From a checkpoint of a small transformer trained on Wikipedia.
Size: 13 layers, 35.6M parameters.
Training: a variant of Adam for these matrices, 409M tokens, 6240 steps.
Each number is 50 + 12 x the weight over its row's rms, rounded and kept within 0 to 99. Layers, rows and columns count from 0. The size before them is the row's rms in percent of the matrix's.

# layer 9 attention query, 384x384, rms 0.0361, rows 295-319, columns 0-127
097:57 48 49 31 50 63 51 42 69 52 57 57 24 07 58 70 70 49 56 38 52 36 40 58 41 47 73 52 46 31 47 50 59 54 49 64 65 49 59 31 52 46 51 39 70 42 57 28 26 37 51 69 49 37 56 59 58 53 44 48 62 51 66 34 76 51 50 54 57 48 60 52 38 45 29 37 60 78 67 50 32 53 40 58 43 55 46 37 38 44 44 49 61 55 55 75 69 57 50 45 37 48 67 64 64 58 51 57 33 52 54 37 51 57 55 35 57 48 56 63 68 48 57 48 61 51 50 50
091:45 73 31 55 61 50 56 64 54 36 59 62 62 29 73 65 38 59 45 46 35 40 52 65 42 37 64 51 51 45 64 50 36 55 48 51 81 30 49 48 56 55 67 55 27 70 77 61 32 55 69 58 29 58 54 48 61 72 38 77 64 41 50 27 39 42 55 47 34 61 35 41 50 74 61 63 49 51 52 17 47 35 29 36 46 41 32 43 64 58 68 49 48 76 60 47 59 43 55 22 50 55 41 67 20 51 43 59 52 41 39 43 46 49 35 46 47 33 47 45 49 69 60 66 39 68 40 55
101:61 56 46 56 59 48 56 53 58 62 48 57 50 32 25 63 63 33 49 65 26 32 53 34 41 40 52 48 41 51 27 49 48 46 52 44 67 69 59 42 26 71 77 63 32 35 59 50 48 59 54 57 55 75 53 56 48 42 53 59 42 54 40 52 57 52 29 37 40 73 20 45 39 69 65 52 35 52 57 23 57 64 55 65 77 51 46 69 57 18 18 44 47 40 40 54 56 51 64 44 34 55 51 52 41 52 70 55 32 47 60 65 53 57 52 48 57 39 51 43 41 31 39 48 50 29 49 37
097:43 49 52 71 56 32 51 49 69 60 55 42 49 55 43 32 81 38 41 46 48 30 60 50 54 52 60 51 51 27 62 31 47 40 45 59 57 50 51 52 31 55 58 64 69 45 43 81 34 67 63 54 46 65 46 25 46 47 42 71 34 33 40 58 70 42 48 61 47 63 35 51 50 59 45 56 46 77 66 44 54 32 58 47 78 62 24 70 65 44 33 60 38 72 42 58 46 52 60 44 47 57 50 53 55 54 49 56 48 34 55 65 55 64 57 36 37 63 42 57 62 37 22 55 54 32 65 60
093:61 34 52 54 56 36 47 55 56 50 49 75 54 72 79 53 44 36 61 41 66 46 66 55 28 53 56 48 62 71 58 75 43 75 53 51 55 29 42 54 38 42 34 40 66 63 43 40 32 70 55 53 63 47 55 73 50 39 40 57 46 69 43 47 50 42 55 41 49 41 58 49 40 44 35 41 55 46 51 69 65 45 41 40 51 47 38 56 31 50 32 66 49 63 31 43 55 60 36 48 43 53 54 48 53 70 50 49 64 40 50 73 45 49 53 46 42 63 54 48 37 50 62 63 38 50 53 48
091:38 21 57 38 69 62 73 75 57 56 81 39 50 53 46 38 54 41 64 38 57 54 54 47 59 54 38 65 34 43 56 56 56 40 43 58 44 59 27 65 45 23 44 41 48 56 30 60 64 55 44 30 46 53 61 34 46 51 31 67 54 29 55 70 57 46 50 56 62 48 46 49 47 39 62 39 51 58 36 46 78 37 39 65 33 64 36 60 64 57 47 65 34 41 43 58 44 38 47 31 41 46 39 19 32 45 47 80 53 38 50 51 45 34 64 62 59 25 57 38 42 33 40 54 70 49 62 36
094:38 51 44 42 54 43 40 69 63 70 58 55 45 69 48 70 51 46 32 58 68 66 91 52 42 62 57 36 45 69 44 39 57 55 52 45 54 45 38 42 55 28 57 49 44 49 59 23 52 36 58 46 66 60 67 70 61 58 54 46 45 37 37 29 48 44 49 34 41 34 50 67 46 66 56 59 58 52 55 50 34 57 71 54 70 45 62 45 42 34 49 43 67 49 52 51 71 43 62 54 38 51 58 63 36 54 45 90 41 52 50 52 52 40 30 55 41 80 59 43 48 80 50 65 18 60 32 36
085:52 54 75 40 36 14 62 47 74 42 59 47 47 71 51 45 59 33 73 57 34 59 46 46 65 55 45 56 44 55 17 37 53 39 47 51 46 38 64 20 47 43 40 48 53 66 52 73 67 49 45 50 42 63 50 52 60 32 68 33 26 51 58 27 73 37 57 43 47 28 35 46 60 54 32 55 42 54 41 70 52 33 41 46 54 47 74 59 40 43 69 47 28 53 51 44 46 51 38 51 69 67 57 52 57 65 51 49 52 42 50 51 40 30 37 34 59 64 46 33 37 40 57 39 28 61 42 32
092:64 40 50 52 30 35 61 45 67 27 57 50 42 47 74 32 47 47 49 61 58 51 46 38 37 40 46 48 51 40 47 68 64 47 47 44 52 56 27 68 42 61 53 49 63 59 66 74 71 53 39 50 66 54 42 43 52 41 84 54 65 40 69 50 17 58 64 48 48 59 79 47 58 54 71 50 54 49 57 50 52 50 66 61 46 55 47 38 45 38 59 46 42 48 32 58 31 56 55 30 66 38 70 40 40 50 56 72 51 44 55 45 50 35 46 40 51 73 56 45 37 32 44 46 59 54 61 44
091:37 47 47 43 65 80 59 39 40 37 42 47 47 28 48 50 48 43 46 57 28 36 40 36 54 56 39 43 50 63 60 62 48 31 37 40 46 48 72 49 50 61 72 51 65 47 46 51 20 63 63 49 20 52 57 57 55 50 56 45 36 55 28 27 44 59 23 36 57 78 62 40 59 50 37 29 43 56 58 40 45 36 51 57 55 76 53 41 49 54 54 52 47 56 62 48 36 51 38 65 55 42 53 35 36 67 57 46 57 60 66 41 35 54 59 34 55 36 58 57 58 53 44 46 40 59 41 54
091:29 37 52 51 33 49 64 33 47 59 62 41 46 34 29 32 61 43 55 63 52 40 42 52 38 60 49 45 54 35 57 63 64 28 51 60 42 36 61 41 32 82 57 59 43 53 45 49 65 48 46 51 57 39 18 41 49 50 58 40 53 40 52 82 54 50 56 65 38 67 36 55 50 55 39 53 31 44 50 60 64 46 74 41 49 54 47 46 19 53 45 54 40 44 44 58 21 45 39 54 45 63 59 58 70 43 41 43 62 41 52 59 52 69 45 37 57 63 43 59 55 62 58 59 53 36 43 58
094:72 71 54 50 54 44 48 50 63 29 61 39 64 61 54 45 48 62 67 45 49 87 64 53 32 55 55 65 69 50 54 61 52 59 42 38 36 36 75 64 50 55 44 41 42 69 78 68 40 38 42 37 57 60 51 74 46 53 31 47 45 67 24 47 63 64 62 37 49 40 45 59 55 41 40 44 59 50 55 58 55 37 52 48 59 50 60 46 28 76 35 53 39 35 41 28 24 39 49 39 44 60 44 67 56 35 40 60 41 41 52 71 61 42 54 64 52 62 44 34 50 49 51 34 42 57 52 54
099:40 35 58 60 51 63 51 53 60 37 67 45 48 38 45 40 42 53 56 58 73 50 47 44 55 63 53 26 67 40 54 46 54 30 46 57 28 36 28 53 55 31 47 43 53 58 37 68 69 50 51 53 61 49 64 43 61 55 47 53 63 35 46 65 56 53 56 51 65 35 58 37 34 45 36 58 55 47 49 68 69 49 55 52 39 51 53 58 60 49 63 64 50 49 38 43 43 37 50 62 63 52 62 62 54 52 24 56 37 46 37 60 48 62 52 88 63 71 62 46 34 40 50 40 71 43 70 68
093:56 26 60 52 30 53 58 41 49 33 44 57 40 44 44 31 38 30 36 50 39 62 96 41 51 45 53 66 35 50 63 50 45 72 61 34 28 52 25 58 46 66 38 49 60 48 41 74 51 46 37 53 60 76 53 36 52 35 42 67 55 58 50 53 48 69 56 70 49 48 56 52 75 52 51 43 57 58 51 56 49 54 29 37 52 21 35 46 65 57 29 69 40 60 34 59 76 50 57 67 57 67 53 61 53 49 44 55 65 43 59 46 45 27 68 51 49 42 36 40 56 50 48 42 44 48 54 41
091:79 29 77 59 61 51 41 68 49 68 44 55 42 52 60 40 52 49 61 53 59 55 55 40 47 60 39 58 47 57 66 48 41 40 47 52 51 41 42 42 59 57 37 61 56 61 44 45 41 56 39 43 48 51 47 69 33 43 47 25 51 66 45 28 63 43 41 51 57 43 36 73 38 43 41 56 25 43 41 74 56 52 60 60 50 42 78 64 48 46 49 54 37 53 57 76 52 64 40 45 55 62 44 56 64 64 36 67 38 65 74 55 34 34 59 69 52 51 38 57 37 52 68 34 52 58 78 53
093:44 22 45 20 53 65 50 31 53 54 58 25 59 53 42 66 37 60 54 47 56 39 31 57 48 40 53 49 38 25 63 53 53 51 56 55 36 42 58 50 48 72 36 51 71 60 46 59 72 59 45 57 53 43 67 52 44 63 31 59 42 63 61 34 57 64 67 58 60 45 51 39 65 32 63 49 40 58 44 40 43 32 55 38 58 49 35 48 52 61 42 41 54 33 38 49 48 59 66 49 60 75 57 56 45 64 40 57 43 50 51 57 70 51 49 60 48 72 40 59 55 51 51 25 66 54 44 36
094:45 53 54 39 44 18 53 65 48 63 43 58 44 48 46 70 74 55 31 62 66 53 45 59 68 35 56 57 50 48 45 46 60 36 55 46 70 24 78 35 48 58 56 47 53 71 32 50 35 78 49 49 46 52 36 29 58 42 45 29 39 63 52 58 36 66 43 32 64 36 44 57 52 53 53 31 37 54 43 43 53 55 42 78 49 49 65 49 64 49 62 46 40 69 40 39 51 59 49 42 54 81 48 53 65 32 60 54 48 36 29 40 40 42 34 42 52 54 50 48 72 27 36 48 32 70 48 54
094:72 24 22 54 33 55 56 33 32 67 52 68 62 51 48 46 48 64 54 62 54 54 48 63 34 62 39 33 55 72 60 45 52 59 61 59 60 50 54 48 55 22 56 41 44 42 39 40 39 34 58 45 56 48 49 51 47 34 37 46 60 42 54 54 48 35 58 33 49 61 28 55 58 60 47 40 51 35 68 60 47 54 48 62 46 54 66 56 38 39 20 52 64 46 41 33 36 73 51 38 44 47 62 72 52 59 36 30 37 41 51 48 47 46 43 63 58 67 59 43 62 62 35 67 65 61 72 59
100:60 50 54 58 35 36 47 55 56 53 34 58 33 49 68 50 56 49 63 49 57 62 39 38 48 64 45 55 63 35 39 33 42 45 51 40 42 69 54 57 35 67 41 60 39 47 28 71 47 66 48 59 73 58 56 52 57 27 53 40 55 70 45 57 51 44 44 37 39 53 38 35 47 58 64 55 43 46 75 16 47 37 61 58 69 54 48 52 43 54 40 42 52 28 49 55 60 54 42 52 46 81 61 40 66 57 32 71 68 56 44 69 67 53 60 57 58 49 54 57 44 38 43 46 56 58 69 54
094:45 61 53 46 44 58 54 56 32 64 47 54 59 54 49 79 48 44 59 75 59 49 50 76 64 31 60 55 49 48 40 63 38 57 58 52 49 41 52 46 39 35 67 41 30 53 60 44 33 62 59 40 47 54 41 67 41 35 41 57 40 54 65 30 53 46 73 49 43 47 32 55 51 39 64 37 60 37 43 73 39 49 31 50 30 40 36 65 64 40 37 53 59 61 64 36 65 68 56 61 63 59 53 63 74 43 62 54 44 32 63 54 52 38 49 23 62 48 70 34 70 36 29 62 45 54 73 55
104:60 66 60 48 75 54 47 58 70 63 51 58 48 42 47 59 42 57 56 21 49 60 39 42 61 62 55 59 58 53 53 61 60 72 36 49 48 57 56 57 54 69 55 25 54 57 48 49 56 41 46 57 49 63 49 52 75 40 56 24 27 59 54 75 53 63 53 45 72 29 60 35 44 55 39 31 44 60 70 48 63 56 56 51 59 43 65 38 50 70 46 52 44 31 39 28 84 44 27 47 65 39 36 54 49 36 65 64 35 53 48 67 65 59 48 63 52 71 59 72 59 52 45 41 46 40 53 49
095:57 41 66 42 33 61 51 41 38 55 44 40 57 59 60 38 30 51 49 62 48 60 36 34 47 44 50 50 54 50 33 35 55 36 56 37 30 54 72 60 54 53 47 39 41 42 28 61 50 52 34 44 28 54 41 55 49 60 49 49 52 58 42 38 67 50 56 52 59 26 57 51 43 17 41 38 23 47 42 63 52 42 36 52 24 70 32 38 64 39 59 41 35 31 62 44 42 48 38 57 43 48 56 43 55 48 53 32 38 57 39 48 44 46 65 72 46 45 55 39 46 80 41 49 73 63 78 58
091:45 49 23 42 48 29 54 44 36 32 48 42 52 42 59 47 39 58 41 59 48 67 42 56 41 56 49 64 48 50 43 43 84 48 45 59 54 31 52 29 61 28 48 44 45 39 69 32 33 53 50 42 54 40 54 36 34 54 63 37 80 39 38 61 27 45 44 50 33 50 50 64 43 47 72 54 51 56 54 61 50 41 47 61 39 48 42 77 42 41 66 60 55 58 40 73 27 50 48 36 65 34 42 54 43 50 36 47 63 79 43 57 46 57 41 58 66 37 56 40 54 65 69 52 46 61 34 51
097:40 31 54 67 33 41 27 56 51 59 37 58 44 52 56 50 28 37 51 29 67 45 46 57 34 54 61 76 43 55 59 52 53 58 63 41 69 40 68 67 67 46 52 52 49 41 58 38 55 15 54 65 49 42 62 60 57 56 51 47 62 55 40 51 39 54 49 35 51 54 30 48 65 53 62 62 62 37 59 35 59 51 49 35 64 55 58 57 52 58 70 30 60 27 61 27 49 49 40 35 35 62 57 70 55 54 24 61 51 49 44 73 65 62 58 34 43 34 29 50 59 36 56 48 39 75 45 23
098:31 63 61 45 65 60 48 38 37 48 30 63 55 30 45 45 52 35 51 61 42 35 54 47 70 47 60 57 43 62 53 32 41 47 48 65 44 44 63 63 31 50 66 50 50 51 40 33 55 51 76 41 41 55 32 43 62 58 48 37 44 49 33 46 48 39 51 51 63 63 58 45 55 45 55 53 44 57 71 47 37 71 42 55 36 33 56 34 52 41 53 43 52 31 66 41 77 37 18 63 48 58 41 41 40 68 40 51 63 61 65 62 42 58 35 32 50 54 62 42 59 30 50 48 25 71 44 46
# layer 9 attention key, 384x384, rms 0.0359, rows 295-319, columns 0-127
098:30 32 66 34 32 53 59 49 67 58 41 57 40 30 16 65 50 49 64 33 60 56 52 44 66 55 42 64 43 57 42 45 64 45 64 33 46 32 57 42 66 45 42 66 41 63 42 46 62 30 43 52 42 46 49 64 50 50 58 49 35 67 35 75 71 67 50 54 54 37 54 53 50 51 45 66 62 66 44 46 65 31 46 53 63 63 68 58 49 51 81 28 41 48 37 31 27 58 62 50 40 51 40 42 73 67 46 56 66 63 62 53 60 56 59 45 38 49 57 42 62 38 41 49 50 39 53 54
091:35 43 54 51 44 49 51 52 44 69 56 62 33 71 39 42 56 48 53 35 34 22 48 66 62 30 51 46 47 41 56 25 34 63 41 61 62 56 55 42 61 73 46 45 64 69 63 47 64 43 63 48 32 50 62 39 41 43 55 32 40 58 49 55 53 36 46 46 49 59 40 65 51 45 61 47 77 40 62 48 53 28 49 67 63 40 72 56 60 51 53 55 60 69 48 43 45 43 57 39 41 58 60 53 27 56 33 53 56 68 60 44 52 69 43 40 51 56 38 73 59 40 52 50 38 64 31 40
095:53 47 37 43 34 48 45 63 68 54 66 29 57 67 56 58 50 36 70 64 63 53 50 52 28 75 49 46 51 44 60 39 53 43 51 40 39 58 54 68 49 63 27 51 49 58 43 44 60 36 43 44 63 59 51 45 56 56 43 48 51 34 51 56 29 54 34 37 54 30 60 43 42 47 50 39 47 71 52 57 59 31 55 49 62 55 25 53 47 47 31 54 54 59 26 57 36 58 43 53 29 49 75 50 45 56 36 47 78 55 31 45 52 45 57 60 53 58 36 43 50 62 74 54 42 37 52 62
092:64 47 54 32 56 31 58 50 31 45 47 51 32 59 53 64 45 48 68 46 53 56 53 66 51 32 52 45 48 31 54 47 46 45 73 66 40 57 41 70 52 45 25 74 37 53 22 47 59 54 45 27 64 51 45 56 39 82 45 39 79 39 55 67 45 47 48 53 57 51 39 17 30 12 56 45 54 62 62 43 52 53 57 37 41 53 51 43 44 66 30 35 34 42 43 42 42 67 73 69 46 43 66 47 47 40 13 60 44 66 50 43 60 46 57 79 36 17 41 56 44 51 62 37 52 61 47 56
091:61 79 46 36 41 49 57 67 46 65 42 63 73 33 44 55 45 50 48 55 44 47 55 56 49 47 51 48 46 34 48 46 69 26 56 51 46 47 75 62 39 63 56 51 09 42 51 60 45 40 82 69 66 76 57 37 60 65 34 58 52 45 47 58 42 65 51 44 41 48 53 33 61 38 55 27 21 89 51 60 67 71 71 49 48 43 25 56 42 62 61 36 66 59 54 70 67 56 63 60 65 47 36 73 50 45 48 48 61 37 45 53 56 34 53 45 71 40 56 47 48 52 43 61 45 33 54 40
091:48 65 54 43 60 59 47 39 64 50 59 50 65 52 56 60 56 44 69 51 40 25 57 57 53 43 49 73 68 47 47 51 43 41 42 56 50 70 40 64 54 41 48 65 69 55 34 68 39 52 37 55 73 36 48 59 57 28 46 38 86 44 56 54 42 40 40 58 53 40 30 52 59 28 52 42 52 48 44 66 36 44 51 51 25 46 66 56 66 43 24 77 43 51 42 50 34 47 59 32 54 38 57 38 47 46 26 32 35 48 39 69 38 31 41 55 67 36 66 59 64 46 35 39 38 62 40 45
093:38 50 44 53 44 54 40 40 51 27 50 45 37 52 28 41 58 71 61 37 52 57 51 73 35 38 30 70 58 60 52 57 83 44 56 51 32 60 52 29 57 48 71 47 32 41 49 63 25 52 76 38 44 22 48 65 55 43 37 45 73 51 47 62 28 34 70 35 87 76 47 60 53 46 66 33 45 52 64 58 65 75 54 77 51 42 46 57 30 57 54 47 73 53 45 71 36 53 72 47 59 54 41 43 40 41 47 49 58 47 37 53 65 58 55 36 30 60 52 45 65 49 68 55 59 54 28 61
088:58 73 44 36 62 49 69 66 44 53 53 46 68 55 61 49 44 37 54 54 66 53 47 34 52 60 52 49 50 50 39 56 40 24 59 38 42 35 49 73 89 45 51 54 52 39 26 49 35 46 61 47 50 39 39 58 47 47 35 62 71 58 45 29 59 56 55 56 57 58 63 40 56 64 69 31 33 46 65 45 47 71 49 55 44 44 25 66 56 75 46 52 42 50 47 46 55 33 63 43 65 50 39 54 49 56 33 66 36 43 54 70 52 55 44 50 57 43 33 43 53 37 47 46 60 54 59 50
091:26 61 39 48 35 27 40 41 29 51 55 40 36 44 45 28 64 51 57 53 56 41 51 58 50 60 56 38 39 57 38 61 22 52 53 67 47 61 58 75 56 32 59 55 38 45 40 60 42 49 47 41 36 41 32 51 30 34 59 26 44 60 25 65 64 37 55 44 47 77 58 25 32 42 53 39 35 28 31 55 68 75 54 30 39 50 70 41 57 54 52 50 40 24 48 71 53 49 39 50 36 48 36 39 56 34 39 54 42 45 46 74 79 57 44 42 55 35 57 40 42 57 49 27 60 30 46 63
090:32 55 51 49 67 66 61 53 55 59 56 48 50 64 39 31 74 57 66 23 58 56 37 43 64 52 53 56 46 34 45 27 31 35 32 72 51 67 48 51 59 43 65 39 69 61 56 44 64 50 50 41 55 38 53 61 56 50 59 37 49 57 49 54 55 59 49 47 56 57 49 69 51 44 57 34 51 45 47 28 51 55 54 39 44 46 51 39 50 70 43 33 51 54 43 47 38 42 55 59 55 72 56 57 33 56 51 68 70 45 26 49 69 55 46 52 61 53 46 13 57 45 55 45 38 55 41 38
092:42 50 48 43 62 36 44 53 47 47 37 63 44 54 52 41 50 44 55 45 52 52 48 60 56 53 63 46 47 40 51 65 50 38 56 65 50 37 44 74 57 61 44 52 59 40 33 43 54 53 39 57 45 67 55 38 37 39 58 48 44 27 49 64 44 59 43 44 73 38 36 41 56 35 49 63 39 71 70 33 45 63 69 52 55 60 51 28 65 69 33 48 21 53 47 32 42 39 65 66 68 55 50 60 66 35 59 63 59 42 44 45 59 45 78 51 21 30 35 57 52 49 54 26 43 35 51 49
094:45 54 73 33 58 61 49 50 48 62 51 48 46 40 47 35 53 50 53 55 44 30 48 34 46 52 47 59 51 57 12 49 53 49 35 69 23 36 64 33 50 53 41 65 57 28 33 57 47 40 59 64 51 52 52 44 63 39 50 52 50 76 42 40 60 33 51 68 51 58 66 43 63 34 35 40 53 61 78 47 64 36 47 38 52 47 45 64 50 55 62 37 37 59 60 55 52 33 49 23 32 31 56 81 45 53 64 55 46 49 55 57 60 63 43 49 50 41 51 62 34 61 61 54 34 61 61 39
093:43 73 71 43 46 45 59 50 52 68 40 50 58 50 60 61 39 38 52 62 42 41 72 27 49 39 50 63 69 59 39 60 53 44 49 63 47 63 21 52 59 48 60 46 44 49 44 65 48 61 53 70 56 69 29 51 59 57 41 48 51 36 41 49 60 45 56 58 45 56 63 39 46 43 61 45 51 50 25 45 40 58 52 44 44 21 77 53 29 45 29 63 63 38 37 46 58 56 79 66 73 57 37 46 50 33 46 74 37 53 52 69 40 46 63 65 32 50 62 55 39 51 52 53 46 39 48 56
094:48 38 23 58 49 59 54 41 57 66 49 54 60 59 64 57 50 32 25 53 80 55 49 46 64 51 65 68 45 47 48 59 47 53 72 46 65 46 38 43 54 52 28 59 42 30 26 34 45 23 65 74 55 34 49 46 45 57 68 56 60 55 46 48 31 41 39 39 41 50 34 36 71 53 66 59 73 41 52 39 40 63 44 55 50 43 80 49 53 34 57 25 55 54 67 61 54 73 57 27 67 52 39 63 75 52 40 55 58 55 68 51 46 38 50 45 64 48 46 38 37 50 56 51 45 46 46 38
093:53 49 53 46 77 41 45 51 41 42 43 62 64 58 56 50 42 37 32 43 44 36 32 38 43 27 37 52 57 34 62 54 35 50 59 52 50 50 49 62 56 44 46 34 40 62 65 74 34 49 36 75 39 45 42 47 40 39 51 64 27 59 53 43 79 58 69 78 51 52 48 60 37 35 48 31 44 67 61 63 54 44 62 35 34 48 25 52 54 63 45 57 36 38 62 40 60 38 61 51 50 55 30 56 51 40 52 84 40 57 36 51 56 63 69 54 32 22 56 54 48 35 38 18 59 50 70 42
092:66 51 59 19 50 57 82 47 69 39 47 63 45 66 44 64 36 53 44 46 43 64 59 42 62 41 31 61 42 39 51 43 47 68 49 32 58 54 38 38 48 43 69 61 31 27 44 47 56 34 34 47 59 56 66 56 47 49 26 25 68 53 48 59 57 61 47 32 42 48 66 56 62 32 47 53 51 65 61 65 46 32 65 53 28 48 39 33 32 36 59 42 74 49 43 58 48 72 66 61 82 56 29 52 69 37 75 50 38 68 35 50 67 56 47 47 53 31 35 42 56 68 44 58 49 62 57 46
095:71 46 58 47 53 53 62 50 60 30 53 43 41 47 32 60 52 49 46 37 40 51 44 62 72 49 44 41 58 42 52 55 67 53 38 55 57 61 55 54 21 57 38 36 64 70 56 47 52 53 69 23 50 65 42 40 51 62 38 62 43 48 71 34 75 55 58 43 51 62 63 59 52 49 61 52 67 69 44 24 67 33 55 24 58 35 50 31 44 52 58 72 44 57 55 34 48 51 57 54 43 51 63 26 59 41 66 34 41 33 40 59 54 52 78 58 50 41 34 48 44 49 57 53 51 55 42 42
092:32 48 58 41 71 68 47 24 60 47 38 48 26 31 54 35 49 54 65 32 51 38 52 71 34 59 50 62 69 70 34 47 62 63 42 44 48 53 52 35 15 57 31 37 38 54 46 54 44 56 52 65 42 52 36 41 60 51 53 49 50 57 48 66 47 61 43 35 53 22 59 52 59 46 35 67 45 64 52 39 45 52 47 49 46 34 30 50 46 45 54 52 38 43 58 53 75 29 38 62 55 56 40 47 46 56 51 63 49 31 60 36 67 66 55 35 33 55 50 62 39 53 59 58 59 20 55 62
097:42 56 59 48 54 46 44 45 48 40 59 49 53 37 60 23 48 47 58 47 55 48 44 62 58 52 53 58 42 45 46 34 65 45 62 46 40 39 49 58 64 52 71 59 50 57 37 70 46 58 53 51 40 40 59 35 33 48 48 52 62 76 56 49 41 63 47 29 59 68 27 28 66 35 47 32 31 45 49 39 61 48 58 70 45 57 34 61 45 45 56 63 49 61 63 42 62 38 36 38 36 49 61 50 40 26 46 55 37 50 37 74 44 55 64 47 33 61 42 56 39 34 71 48 48 31 32 60
093:53 28 52 53 59 55 52 33 56 48 42 76 50 50 62 48 44 39 53 29 39 61 51 50 59 62 28 37 29 50 60 42 36 58 50 72 62 43 63 47 55 47 23 31 61 69 72 56 54 48 41 44 38 36 62 55 43 39 41 57 42 55 57 45 39 48 41 46 61 56 58 46 48 49 45 44 58 53 59 67 49 43 62 40 53 53 21 40 56 62 69 46 51 52 45 34 53 61 50 30 46 60 61 37 53 47 52 55 79 57 42 41 59 61 45 54 53 70 53 55 47 63 58 52 54 47 41 62
103:54 50 66 38 53 55 36 69 57 50 68 48 52 59 57 31 69 39 43 55 51 58 42 26 53 58 43 73 63 50 40 61 54 03 48 43 49 61 59 57 51 42 58 49 61 41 50 68 70 59 50 42 55 54 44 48 50 35 82 36 42 51 56 51 73 56 31 53 66 54 68 34 56 73 25 40 41 58 51 41 57 54 58 59 45 50 41 67 44 40 64 78 29 47 65 50 52 42 47 48 57 37 48 42 47 51 52 52 61 60 32 53 55 69 56 76 57 62 57 65 36 60 48 48 51 51 42 34
097:60 56 63 82 43 34 44 51 66 55 39 52 60 48 54 53 39 52 46 45 20 45 69 44 66 54 36 49 38 55 32 44 38 73 52 45 50 81 63 38 60 26 43 49 43 59 46 48 58 62 43 57 52 64 42 62 60 48 48 48 50 65 45 42 58 74 51 44 64 44 34 48 64 48 38 50 49 48 40 38 50 50 52 28 54 50 44 51 61 58 55 55 61 43 71 39 42 46 55 52 67 52 59 61 65 60 33 41 52 57 71 73 42 42 82 63 46 50 60 48 77 44 57 36 32 57 63 46
090:36 44 49 46 65 41 26 35 56 45 50 42 63 62 52 53 37 52 47 53 38 36 43 57 61 57 71 36 72 74 57 48 52 43 58 37 39 64 37 61 52 38 79 61 51 57 58 57 73 52 66 40 43 54 44 37 31 52 69 74 62 37 51 41 31 35 47 56 52 67 42 45 56 54 43 40 34 52 55 64 47 33 27 66 51 57 78 42 58 54 27 63 65 64 34 32 57 16 29 41 34 67 60 43 40 55 32 39 45 60 66 46 59 42 64 35 52 44 41 50 48 42 54 49 48 57 48 66
096:67 48 40 65 46 45 55 50 59 54 58 50 19 40 39 33 61 59 53 41 57 28 40 53 49 64 52 41 65 52 50 67 67 49 67 40 33 21 48 39 50 61 44 63 25 60 66 50 45 36 48 49 38 40 25 47 39 50 51 55 47 56 52 54 40 50 42 54 40 68 46 58 42 54 47 63 58 59 44 48 72 53 39 71 47 55 44 69 73 39 56 60 63 45 43 32 19 61 57 34 45 47 46 45 47 36 53 42 59 59 56 58 62 44 59 15 33 44 48 52 58 52 56 63 51 57 65 59
095:57 55 62 67 39 52 49 49 50 44 62 63 67 46 57 46 73 48 62 36 50 50 57 57 57 52 23 34 54 52 42 51 57 46 55 65 71 62 55 46 38 71 44 34 24 43 67 64 81 57 62 38 63 35 46 42 49 65 52 45 61 41 39 38 62 50 44 67 67 58 39 58 51 76 59 41 29 47 48 42 73 35 31 57 62 52 51 52 47 51 51 51 58 33 58 68 42 57 58 56 44 69 35 39 43 52 66 40 67 40 42 60 38 54 43 52 46 62 69 50 58 45 44 62 50 55 40 20
# layer 9 attention value, 384x384, rms 0.0345, rows 256-258, columns 0-127
106:65 52 57 28 43 63 38 39 48 59 44 46 57 41 64 36 54 59 59 55 44 40 60 31 64 56 28 55 44 51 30 56 44 56 49 63 43 60 39 57 72 55 57 52 58 36 46 55 32 62 57 34 46 46 47 35 70 51 47 69 54 66 61 44 35 59 52 40 27 56 63 75 33 61 65 56 42 51 59 41 57 47 47 60 52 54 45 68 45 34 69 51 46 63 42 36 61 36 62 44 57 59 45 51 40 68 44 69 63 79 34 32 24 39 57 65 53 44 46 56 40 53 46 39 62 56 50 56
111:46 42 46 48 69 55 33 63 50 64 62 47 56 40 45 29 32 51 30 52 36 46 49 63 60 57 44 41 52 48 57 71 59 43 56 60 58 47 61 66 58 49 54 32 45 55 48 67 57 54 42 45 47 36 47 42 52 45 55 38 54 41 46 54 53 56 64 30 22 43 39 65 40 46 43 63 57 49 57 47 23 33 49 41 58 45 49 78 48 64 57 53 35 40 42 68 67 30 45 57 56 38 62 57 43 40 68 41 48 33 56 55 73 75 50 54 68 44 48 52 39 81 52 49 44 60 53 56
107:53 53 39 39 61 45 54 66 76 25 36 30 42 70 52 42 24 48 39 28 47 47 47 58 33 50 33 79 35 68 68 45 43 23 44 42 37 70 42 62 46 37 68 31 42 54 57 43 42 58 46 39 55 76 60 69 68 45 50 46 52 68 44 42 64 40 52 69 57 48 54 59 58 35 49 73 55 45 45 50 46 34 40 54 66 35 39 50 79 65 42 53 71 57 64 44 65 37 53 52 35 69 55 42 42 45 46 72 33 71 39 51 63 50 74 60 58 33 53 44 63 38 52 48 47 65 67 70
# layer 9 attention output (transposed), 384x384, rms 0.0275, rows 256-257, columns 0-127
110:31 58 49 52 60 36 54 70 57 38 42 48 71 42 57 43 47 48 48 38 71 54 63 64 29 51 62 34 56 46 61 52 42 54 47 57 44 72 25 58 54 55 58 48 48 45 49 50 38 63 65 66 53 71 62 49 63 50 60 44 31 40 48 62 46 51 66 37 76 46 63 32 34 27 41 31 41 69 74 40 42 37 66 17 62 47 61 54 52 64 33 43 42 54 58 68 65 00 51 46 54 42 43 55 52 46 41 73 55 47 33 62 65 27 72 42 52 71 65 31 58 52 50 36 34 31 61 53
113:50 62 50 56 80 57 75 57 39 19 55 35 71 52 50 40 70 36 52 49 38 40 44 43 50 48 51 27 58 39 60 52 69 27 49 66 55 48 62 63 62 36 48 36 41 62 36 44 39 39 61 63 62 79 54 50 29 43 53 36 34 29 17 41 59 68 17 60 52 44 74 54 59 51 47 33 42 45 61 38 51 50 54 62 42 23 56 33 43 59 34 29 51 47 48 63 68 31 47 50 48 26 52 51 39 68 29 59 60 41 55 81 51 63 46 64 50 33 56 36 71 53 17 26 44 51 53 34